From a checkpoint of a small transformer trained on Wikipedia: biases.
Each number is 500 + 40 x the weight over its row's rms, rounded and kept within 0 to 999. Layers, rows and columns count from 0. Numbers have three digits each. The size before them is the row's rms in percent of the matrix's.

# layer 5 MLP up, 512x128, rms 0.129, rows 140-161, columns 64-127
121:494496521407459485476498564437514458505501517455471511511430556521440453520554480472540484560564472515489583444554493499483483491471473436530545528452510469554523443450543478551526569462507493
101:487564485549577499539491592529498495528499520499533457510506460485469476469477511483550511510523477501581481496508471498525491545455488461489501579571426468437482520479457493519450502559464545
107:439504456490495551529550517538525519498456490524403487431527513509528494545541494539466422492525483540441560482549507462546533484514428490579487507498475580443532549482470478511568444539502495
089:494469461495499486553477480456483474569505499490456549491532539534493541487511556501507529608503520471551468536489483533485484572516475485492546548429458467478525487502590442556507542500507467
100:458391529517458483527489550481509512510573528463499508466473492480443471501494529505432484488495459504484520459509468552571538503569554464530572552530514423521565468490582467512409468501475457
113:463558540535496522542400509512562494458411562464506476518437516511478490509521518505483479460520469467522508570476525500418540487507479461458465573472467547466547472512446439471466498473501520
121:431505535467492475519475556484537534552407503513504568496514459502442539485494571504501416482503501551475521437515502499510484560572545512544507533463544430464508499487490518490469575490460470
085:427498460510554528518503531443457524460573441564514490509484417485551538531483483437514478548450477426386445427529444481503490479546478542550527488488532492469549549445473500530564484492521490
098:599519519520498553516425590517514544470429493502510426479469489469496526464418508489502538530461533517563451515553538486411492519506483455476521537494473492484553501533477521490531456538469472
112:538532511532558515591532471478546471565466523537508534549482479495496506530386486477463405512514451529463553484520475457459501440535514485518497537461509514480494483534461571494520466493490466
123:540480435514465575512412493484562556491552474559471482557523434503559553498490531523547503479591525438551460434561526535395517434498491472495438545495492535552526520445493493488476462486507471
110:497524517557521462493428485538543560547459498481500582546599448490615456529448533584431509541469426495492485535565478486498463537483455517482563533512453477458567543450406452565540539495468534
099:481526575466504514519501535423497493501491555516501641482513513497432434490486499459462480542480576501499492416452449420536450504477533480527508549481489511517491486398525426493548549507520443
085:477471466510558457567504451556481498503524479561466519527508497547489560450519527530469469587470458489518487515495433462448515496536442517529510514405487539479494517454488476553531522464457542
103:462466482436496512501530569507547500508471479518448455493473488448444494545572527497510508506438535499459478501468450482420512607519466489508541525491498568537513438457522501543506535522494503
087:399463505556465517460511508489486509535508503459448590475549564455539468523442561462544471508460423469550509488462495526503502484543499531507446548501446445506531501481516493549580526437442474
103:506573484554482516495496515547531425531508516543544557517521518460457520570464550445521550476393481477519460480444433467468505540467465507515499593466483512454546494398426410535511490555447519
095:510480503514423466500461570465500544418476457441490607517486511511510497484457500552518538500388502511426551483542425521489537470522538463581500505496490526462513507465521508544434498514547522
116:524515507515484485481472569497521477439562499440559539495506587549471463463479518459512498515520495457536545492506528455550456504500561482501429578507496526418575505521485559489499481484574506
098:523527514511550491482628534485545535574528461550496459501520516496519477528478583490439501478514592512481508454481454471528536462559573438547428506532503503474491457551516534485468521424503502
097:501498500481506455452474455516495565429488488489438480494497510579464495482510555500575556486536490477514561523453426512534443435544493508536504523432476582428502625493527504526558498493452533
109:512489534551449508484496571422509508549513556465525499427547471512553479470449480507472555499506432525420471563548518542454495417544496507526450460571429499450566542452508557500536463542518512
# layer 5 MLP down (transposed), 512x128, rms 0.122, rows 140-160, columns 64-127
113:525432415474551498518472509477480457498502505519468556442484521431483511491509469551501486570516460483508542517488468503522486516527471530577545514490457551493455530537492547428440522553522591
102:532563452433453538503507446419508500465480513520575593395410507532509514553496452505457475540510496496540493445513517570510566474526583467548464435520480507418486442440479508518488500563451523
108:520493537494536513508509507503505523565488515476517571524513481486520457519552557532479479498511506487528425397505494506530482504518516539456570453438533460502559485443538481432483544439539508
078:609528551510535513503494533532514463486546511530481454443493527538461427484460454398515534415404525521504540492511496440497512516509574506570433482598500495496479527468518451526466493493492486
094:505468403428557465478505412571448517564472494587527451497462485523526513484514442498508541570539487472504528491487558455484529502494470534550468468509486509466508478510513592511480532528476515
114:530515562480485529536546440556370402449478544535503453489518459525472507489451413456446496473442445500475531584504488480559536538512510509536457556491481551548445536506493481475519512471521436
119:426493458509437466414468495432500514487481487473525496514480494537478447509499531528543454517560474504548465453478437505517519528458500488431436483480517478467558486429502525578506467450443498
091:497454551441472441474450465528462613478470480509565476555451510552480520448513509486523536477453464611489469602495520542502449530532518529563456489502541488532463477594471510527511479475600454
093:446434527411420499474551527530542508478494528494492512516498551548440430555475522506540448558581452489512485516493506465563440582487496562519558489485555459495456569524512469484500518491502505
108:515502571532524492467481440556424596485501507547511540479506541480509452516501514483560467479504538496526484493525532514498425476469518537456468521507473545499461494542526476470478501449558515
122:502502508432476492502376556550520531575486519509458468483537505452490499566466484562479573452541571511581444444479533544494456530493428580450477570491458494526480480551522557486493501477528488
121:494494461495519532467507548456423470462553464484567551483516512523502460541463474507523477447492467507455492474454517482524464460448509431461521482477525499468383572502513590497478525469423526
103:467568515515557542450479485468470531513438505548490592546461495510503432513533460508500489487488575456444489530467578476497465513470545579438562455447532502489494495515492478506537467514461503
077:568537477456536523472511533535494509503541471503535472529490519442466449573483448422515502520512561505527550538511514460571463493474665494453480471509531442519504504518493446490542566488567487
103:510563516514503519543528498568430530493512491510433474589580532499464535522544536457445544480529475436477398552568596538565448477467451492454494437548507490541533506509492495545507438486474431
083:511472549514485506510537517465502487472480494556517529463508504506425515551533490467574507509540422530590467481469445532543478510543574424477448490477442467410501476517487473396548522488561484
109:486464486528540508487514466540463534539485483511479465545546475532508389435451445526511474478482439543459564591488461502462504546444444551541516448519428468587499537541515510524465439460486487
098:578532443474539548446566544553515523474482494482555491539506461540554585472496458546514534492503563565437487498502489449441422438465484507449504510488529468513534537528565573527451433519496503
112:540535498574470504461464476570485524565499522466506425611537469484425518471548518460459468493487523468493480514550539520476454489510504520422455568467419483610468504541499582520478552442473474
102:513451541498548511464547488582469484488560509473414479520542437544478476505482447470509502510511601503433520555519535558482491567443463513578537503493514496579496558527536509558433458423431484
111:519511520498565511454466464556516462558512494476512503544515515490471496549536519475494500463480502511544393470455456525488534505477358555495554502514512442588440450531490495487498520462513496